config.toml
num_hidden_layers = 14
hidden_size = 224
num_attention_heads = 7
num_key_value_heads = 7
head_dim = 32
intermediate_size = 576
vocab_size = 4991
hidden_act = "swiglu"
norm = "rmsnorm"
norm_place = "pre"
norm_eps = 1e-06
positions = "rope"
rope_theta = 25500.0
rope_fraction = 1.0
qk_norm = true
attn_scale = 0.332
bias = "none"
tie_word_embeddings = false
parallel_block = true
extras = ["some layers without attention", "local attention windows", "exclusive self-attention", "capped logits"]
init = "normal"
init_std_qkv = 0.0359
init_std_o = 0.00679
init_std_up = 0.0359
init_std_down = 0.00679
init_out_by_depth = true
optimizer = "adam_variant"
learning_rate = 0.00155
lr_mult_up = 1.23
beta1 = 0.9
beta2 = 0.99
lr_head = 0.00785
max_grad_norm = 1.0
warmup_steps = 496
schedule = "wsd"
decay_fraction = 0.569
decay_shape = "linear"
final_lr_fraction = 0.02
batch_tokens = 65536
max_seq_len = 2048
doc_mask = true
train_tokens = 540000000
max_steps = 8240
dataset = "wikipedia_en"
Each number is 128 + 24 x the weight over its row's rms, rounded and kept within 0 to 255. Layers, rows and columns count from 0. Numbers have three digits each. The size before them is the row's rms in percent of the matrix's.

# layer 7 attention output (transposed), 224x224, rms 0.0854, rows 134-159, columns 0-55
112:125178139132128114119122140095151123094178103125165159142159140114129111144105137106146147152120184131124141108154127113127154157054130138128116097131122142145139163134
108:149115142138146117128113159109154133161144137128139113149115118120077170138110116097099167130158114113106141156129130117126109108114092146133107119167137135135115137143
102:102115140114127126122135155105165135094151092109158144131136147094172129102133125098137120133121109122112124099162098097084125162120144125129109158105144150142120132111
120:142091142142124119153126120101193088128125115103139121104142107118132146131115170076131125145132121117134117120107127137053125187129130151144090112077167124151111086171
116:107155091100130111120138150180141160149097123160159165140127160135169126136119140117131116152103123122145140150134138116170141094134153085127099109147146159121116118150
125:122119109144117106114149109105189104153076157122131134117124150108097144139102152104119136133086137157107145143105119076112156133111143166123126065119148147135126115168
106:132116178128122173089129130102125156156134136088121114128117107123094123108111106135106160118124162123133134115138129125085153147099119160179131129133113121135100142118
083:139163146121135124130097126099109150133179147112146123156146105115153120114135093146129131131138118121122120119133115149182138110161147121146107153126104133138089111128
085:135125118155141120117113109153152092116120131094137100139124131118101141129132162107117142133125128151142151163104112101182115151116128138134140091102097140157141166165
113:111110141157161156107164174131163117111130075136141104141138144104138135130137105129130115144112105119137121131103104138115146139170139101119120105132163119164125081161
123:215132134144152113102150083115147096132093133136119113100130123106073134135144162138126109109083158147124127189112131106149092159121125178116165117094095093118191172134
108:089045121160089160131092094090103131106128146114118145124085124131129110122096154112131134137184107166142153143102095101081097121116133141167124106156123128107128134121
109:112047112115145137095120104110131108146104151098123130119102151125062140108097164107098152126125123146105119125118132132081118139113118120108118059137144123142167145100
115:176121165119142099107129124138127174148083134145100138157079124132096108122119126106124133077117149085100103123116153171120105122128117097110130157142114149133145158109
113:115138134111111143130129135064097109129144086150095150148143114142094092137113104174136131139095139146103161130121098151138143133131139126104160133147151152094123098088
108:130134144149105164101143167113125138120147081114081155119120103102119117103135100111143111138146089140107147087097121151079107135131101126146138150168149117145081103134
102:128135094135113088182152076066151127137067121129088153129162131118155099138121159115167083145086127157170155134098090101111142126108134125110120104089175160132126109118
123:182124148136152113121128103087147103135156120105118081142152119104059159129120183101103123125114137142144143165119117081093120186106118189120145079080104094144157196142
120:103153110104108112145072125092101100155083142143095147140121155136110128143124131144097151153123169175159145138129165122141147135126114169121138101141167145093092119114
117:150114150115126121141142135131130097118133129108134139093171096159139122109118114112122102161139122157098120090115168140131135138154124107138131115121123130129067092152
118:119120138113119110120130129140110108122087133135181115104162128148132131141145159152096163109098147139139110152144186146121137131135087162137170133143133091117119122156
093:186113137136105114117113073123145091138107121089136104099187099126096138116134135177119127136095144150144112142118101096142147152100108176164146089105122137137153131109
128:157078143141135162113178134078151099129108099123132100126126154135063116115086141126115103122092135146084165156054073137067104155145115151133134130149126139108126115138
116:143135147134131163157099112137119117149125129107151115167130085192069129142137091109090163138180138132143125163089135129180161141110115152144132105126153105128149133155
109:131129122154154117103132133156109105098117160145133100138110149114080117143119084153115154105114169135112099123167162121173120140133135189100151174119098082071139146105
106:138131165175144182117111134157119121106170116103143112098146121106097134126132156126142132134129145140122086104092145115108119156108140177138099108099105130163130168149
# layer 7 attention value, 224x224, rms 0.086, rows 135-159, columns 0-55
104:130116095163159140168105136089081125153101119129073131174124108079114137137122119133113154170123164067139144122125120120119095120049140109093110121158145053143139117123
110:146153081079107115086136095115153161071099134149172127133126144146145142156129117117149091100140120082122119088096110131134058118131074116143078137142145140148146142110
105:129132075092109124083122094158163122132087079144131146143111174088149131154137092133171148139133216123114126143082124143120104114109089147140137115135145139108115109156
113:136094150148097143145148150135148136074133120101150171150180129142109143138159149118081149109109086159120128152112133146128142140163089128134111157113129103125116140102
120:104128131096111122099101142121133106157130099152110148128190150107117135092127134155129142175137164172147138105121143100129166092075130124122117116172117147139111083092
111:090131149126124102125129120088115073128095163146128117118139109065142129104135152137141102148124148188129126115158109126116118162092149123116109129137133140122096075107
130:154107151097131127116125109179123135079112147126096103129067080066153165151107157151112086117136131138095103133125137118131104140134095124125113128104118185129135151159
123:103128103150095163169105131111107104155122091160135129133190128139161094112106159160110145160106153107127182117109134117141153123090134162131118144126131102136133099126
115:119122113132140174147107126127113173157130088152178139142139151128142109136103154091149120142120145070129134105138146133133086066142101140115112114143144123116125125158
114:106114139111138104135123054134105116177095137144160111108128118126121102128113105186123116145126133132143143129142133129137173099093163169124161106119114155134148098115
104:108140135112134125139146168109124124117101150111079112128130147142139156132149146123146138114136160180159091148108158147144104152119150134114110141144155109162132169148
112:117143106165130122111141110118108094170118173121149118117149159147113108148119168154170134150128121135129097104118117144137156088096151152167137117175094139138161121130
113:132113144153128116148144138111088166148108214097095142138100123119140137164135123107151144179109092146128134132168110116139176152094149128117207139139110071137160082094
110:142108167116127129115157126121150162140150130176121090107074120131099158132130093119104104088085110117118071098152115104127154140141121095147094110137119148083118132101
109:124170146106110122131109125114131143133114122136098144099075104141144130129127138119117153129105136113151103095154140120116103076119167079127123126172140125159143132105
122:133128150094111136119112115111119138107136092127122102148115185129120104121120127125105114119121139177099120156124113118125112163132121134116120116144171168097148122088
111:101157111122112123098108096093095067146082092115137117102160159113144087115114131173146144131104180128113149095124135126120132140088166148139155163123118139151131104113
111:151129177157125128127110169148121130178167058137095119150145175101096096128085092106124154126114167148100143143125131133101175131088130084141108122154093135142119128099
110:133107108091125139109130098139135104083149096137132171145102083106105151154144117116116124112135152144118082177105143082109122111179085099123128114104127148099105130143
118:113124134128160148129113134133148138171145123103128096111130110111117132122130154111146141125132137144171144154109136110110126143110138118121161094124112122110158115112
114:094116115097096120104110099157110118142134089156143115118090106095113139134130119195100120142133166134121156156108132102127113150108125092120127120145179122091114140117
119:123108155117139176105119070136110147169093116114139091102125114081113159118114115142143127111121180108150060102137123094104148097104149127135105052150133111091140148106
126:109166133149127140084117152155094076169120116113125082121153108077107136107091137134100144131137189145113143117162166120133107175152130152110161134144122100108137127137
111:138118115149158116090107123080070096168147154158141121127139095108124126101076117154139126144140124090108154119150147142124129093088111144134092111082108104145141135137
109:073155129114140081134103122086094120150104109120136127131145101129164111133128141108095158123132129086157153112142120134109115177168130125142141176116111133140105064135
# layer 7 attention query, 224x224, rms 0.0933, rows 160-191, columns 0-55
066:148141092143148081174124098141078120115111127105123128130125124115126161178121099087132120100101139160148119139138136144113090108137120095106109062118147124143117110158
089:092134141162117132106153107119109128130145090168126106148111130159138126114110092172126118112089148091174111094158171128136124083115171119120100169197161157150125115112
088:078120131158132135135140125109120111136105127090116143115116136172143148111128082137117122143092170107154100112150150133141090103114161125118095138166141099131104128132
069:143122134098146110103142136125115091107082121149186122115188125068087137159123160140091172090112145107127126166156160126151124141161152110081139163152122105133129107123
094:101121131158121135132133094151142143112116139113149142092092148110147135109095072150101163133150185118148120106122129152145140099107156151117145117123133108090135112159
084:139123127099158140118117164109140091137125152080104094165134161100120146169150157103150116148106100129077121144157134124143121159140166102136123073165118111117133149151
085:096135139119169131124154165109175119159143130101063118163108124127119106139087150087150111133104102141183148134119130096139145144127134115142149116153175124136155141151
101:177160132088147105165156156117114161133145107139145113156191143119079105137146131114106116129139102131078125149134105086140093142131118163078124128142086122128140166118
094:159154123099158110120094177142149082137105156101133127133165135142133134156188179149119141108154107104112134137152133111143145160161104121114134119126149141158134119096
090:109093144146086160136070093112133136131160104132123154120110111132171164162120086140145162105133171110158096139137123165133131104104122164136133119116159122114174126131
095:155107089137100183095084138147147125146133086129101099132130106154102139123109134148132124105101133103175097120078163148131137119133090156156143112113121105111142126152
111:074095108158106152153124107108149109109191107122091164159122134142109120130124118113142148110117085074140170085119095143128107136096119130136135138125176109121164113111
107:149150157141154046153166155094131168090124124115118128123137152069130122132119128120108106134132103107089135121140082115092081091148142113121099136166113145158097147079
114:131114135142124169145109124147128119171092101136123124170107134096147087121135107132125141132132160118128116134146146129162184097173103135118153132131133117130105094109
098:094131123122143124155155112056160170098122140065161160067110127127132156127150119112141163158141124137132126095139080141100092143125111128112069082126139184139090089114
099:189166176135162084089163164117121130092107135130162097086149129123153154108144175160121097175153139134118094116145134111115106117150193115114120142122087156137088133118
112:136136110125155074105173137113137167079139152120113136044117140101108138144138126118124117125162120120124144117104083128102109138138157135099084157120140162133115145108
100:157207142116132093153159114080142141113109126116115146093112133123149154110157115147145128144126114101114125095146104101084106126143140139137101128134108132141111150110
098:140138136112148087143131159059155145101138125080128086109109140128152120126118096091107112123104101150159149118136103149099106121132164138100113124113140152136074145124
111:117157134132127132096120131139115159111108172136153140084120124128110098098137159158101068162140137147101169095146093140102163112149169117108144180141120130097137135140
113:097118109168084107107123103142128103109147149196106126155125131112180099114124120159155144111108152084133140111110152139123160099130149128155140143118134096085159098126
102:115141117115124133113155161119155168134116109106115121087132108120108137153132117095145123155136115124117116134193089059094165115145107130109125093120125143161083124097
101:128098100143094128110143136170114137110094171165134108153102106125145148065106111132110122127154163187146137201084128092161167164125120116117128119139070165098107136153
099:082102143152095088107124143111116133081094153143146126121134076156172128141151138150113113138140145163166170117133123105120114123116138118139152099095098123125109112114
103:089110120161100100111132103161118133086162145162131147128108101082121127080147129144096145111136150163160162132103142114129142125079149156134143193122112104120109127110
109:129094168164129113146110091126174149088108145076157150118100112131150088150149110062098111141150109121120136123111097124122139159123118154136120096116096164116119104134
108:150159151093146112109135132134139108134151111131165136106141126120134140168161163139166084164121105118114149131098144145133125136160137110090096108104132139131141089138
102:097102102126144135108099088152150133133089134186128143140054100142175134123141155164156109126151104147102134146103114119134141081155130074121157132151130149126161096087
112:156110116160124132134122132143089132118142111136113145109122136135100114163152157147146130127136128182107114127144112093107131147168127153116175127120089115131156116113
113:156175109122140123152133117144077161106116149141111147140135132098116130105114155097134145097095090134123135168147098094102159150137143139109182140122063111131095149137
099:111115142114088145129128119161125139144133126145108132105137139107171127127113122160179096153116149144145174111133120112126107105123175144109099125150149146164148105126
101:122119159155167067087170161093139124127131134157179147102140130074133143132112086140105106115106115131104097147151129095110093099116136121142131105096097126127077150122
# layer 7 attention key, 224x224, rms 0.0916, rows 160-190, columns 0-55
079:108156139135102153147131127137153110128145102095162138086127117144152109122121126095121132121127109096121128124128144132148120105080154126112157103135123118150134090131
100:129101135169107159116137085129094094142114129136104098146091109142183132154109099129152139146101149103142090121123153139150108107111138111115093148091171146124130097145
105:096104095140112173116141099148100100135139138127128143118143122114132138109115085127132149124150129085167138134117148138150151127156150135180123157133159111111144122143
078:112161099121124151109133150135110135152145116118136090152120133092126144192130141132157102143129105086110136127135109148115105136157132095124125148187141102151105156108
094:108101118162096163107121071161089098171151164123123088131130077136125149144114066133124158111118151126130116103104158114156152113110129126130120105163142130068108105137
079:156129140125112134152119108141100139143121163142131118146154161151102172153158168118120112106155121134074100120137079116116172126106138155140150137134085121130122161135
076:128119180107117144126108139128159134144138094125100068161109116169125126143085140118123120156103160147157123109114113118132156110133102106145150089087127115121180110064
092:192114133120172081124135141077137126101100077121124125163075144150116121115165115125102108107105065138110143158118118092110106150163103141143149145097111158155129144130
077:146144162135155106115171202147119150138164139107143159121134144104125118090147141109129119094115094093076165100106114145095102179127117140134081164171132119139089139150
086:100122130139108169107102069102117119172180135119115145131121111160139129132107067171150149112137142117190155103078133140137103140101169146115082096158175138104125143084
095:128126150099101125115119134139168143154137132111104110166117116144101132116102103122131135128126160162167187111097127166149132157128145108122112139115167160091111121140
078:115106107158095110139105082076133122142128118115109103117127117173131151155121150116073148105153117101133175103085126092142144118107136118142111075125137145132139150093
085:165143131152142121168164153114114099116144152113172149143164138074110094095111167111106157139143089103085108110143151108112104139137153138123113137128112091150130104095
100:096133102150098161135180101170149120146112127124127115121076112111156131112094075131140163104137155102175139095142125154147152133090099104083130146085091123100135115128
110:120157134137168116142122127131145160100113171105125168103131143117119123096129132103114095171104104142104099140163087152103134109133116137123117102131089125140123157143
102:145176121120136119149154144157114131138138136132116144136175156097079106098142109091111088186127105130124107109160075119104123140116180130121113126163136111156124117124
120:148133131118164143154145149138101142101125128127111201148181130077086088145192145112145125175149143174087107141102089078113124134158149125137128126132117106133116131114
091:152174099154125136152152130078115124127126190105137112106161136093110103126117114103127103148124120082093093084155095138094107107116135122138143135148154127165137122123
106:146169130158110122126129139102136131128149091102129095102126128114108135112105156102080122141168099148139150105140125117090106109136125125148097123121041130102094118095
114:137195131104151114149120124105095118125131150136133133120168138117073098132143131144124087170126128102089092118167055100094116112174170134099131135134114157131092088130
093:123127156123096123162165111144107164097163149143108153163132161136125095111162105111145158160134153149128112115091098168121129129083153138122121141159125125133128092141
118:152143136163095131137120169119125127096142084112114107142127149110098111117112151126129107161106097103086114126163118101078110127099104161136148101132087139212115129078
107:132086129147104157123125130154190163118128105150095120125121110149131111122179125139134149088159158152122142143101127107131130130119117125115113140154113110102082163164
113:097122145127099091115121145143122165085103144166147184151143123116135109145140115129113117114087093131099130143124081148143107166134150140161086185129119138083135093126
121:078145094151089149135148127138117145119134139129134107128131115125118148124161106121083183120143153165162099094103156162151145148091129181126159170149093118112119132121
113:105109121129101097143100148106186166109138149113114166125120145089159106130125124077145114107157119138158169113105087131109103130166143124091118075111119117159109141102
106:120097097120148111114129122123127075134096129108147159086147142136109130150120135155100143135103122118161158136105165126143109139165125129115118103107169100141148096074
110:133131117074093134120092096112148120146113174165115141135166134134135077159109164133168105114102141085103153100114089096120130103165164100115104162103146133139166127083
106:165136139120126105121098157134122136154163127172136146138131142138081109115158170143128127160113127142139139107139133086122145145142139127129119126080117138162117137133
092:136155131168131164115128121120115115158145118080157124135122117124158149132150130123126177122109135109117126140165217094129133132164103120163155128121118112115149146155
107:113102115136120118114125088163123122120141161136113131151162143095181116163113069077153127120103113084160139130091083137169145091142120146143129109121139113153125067160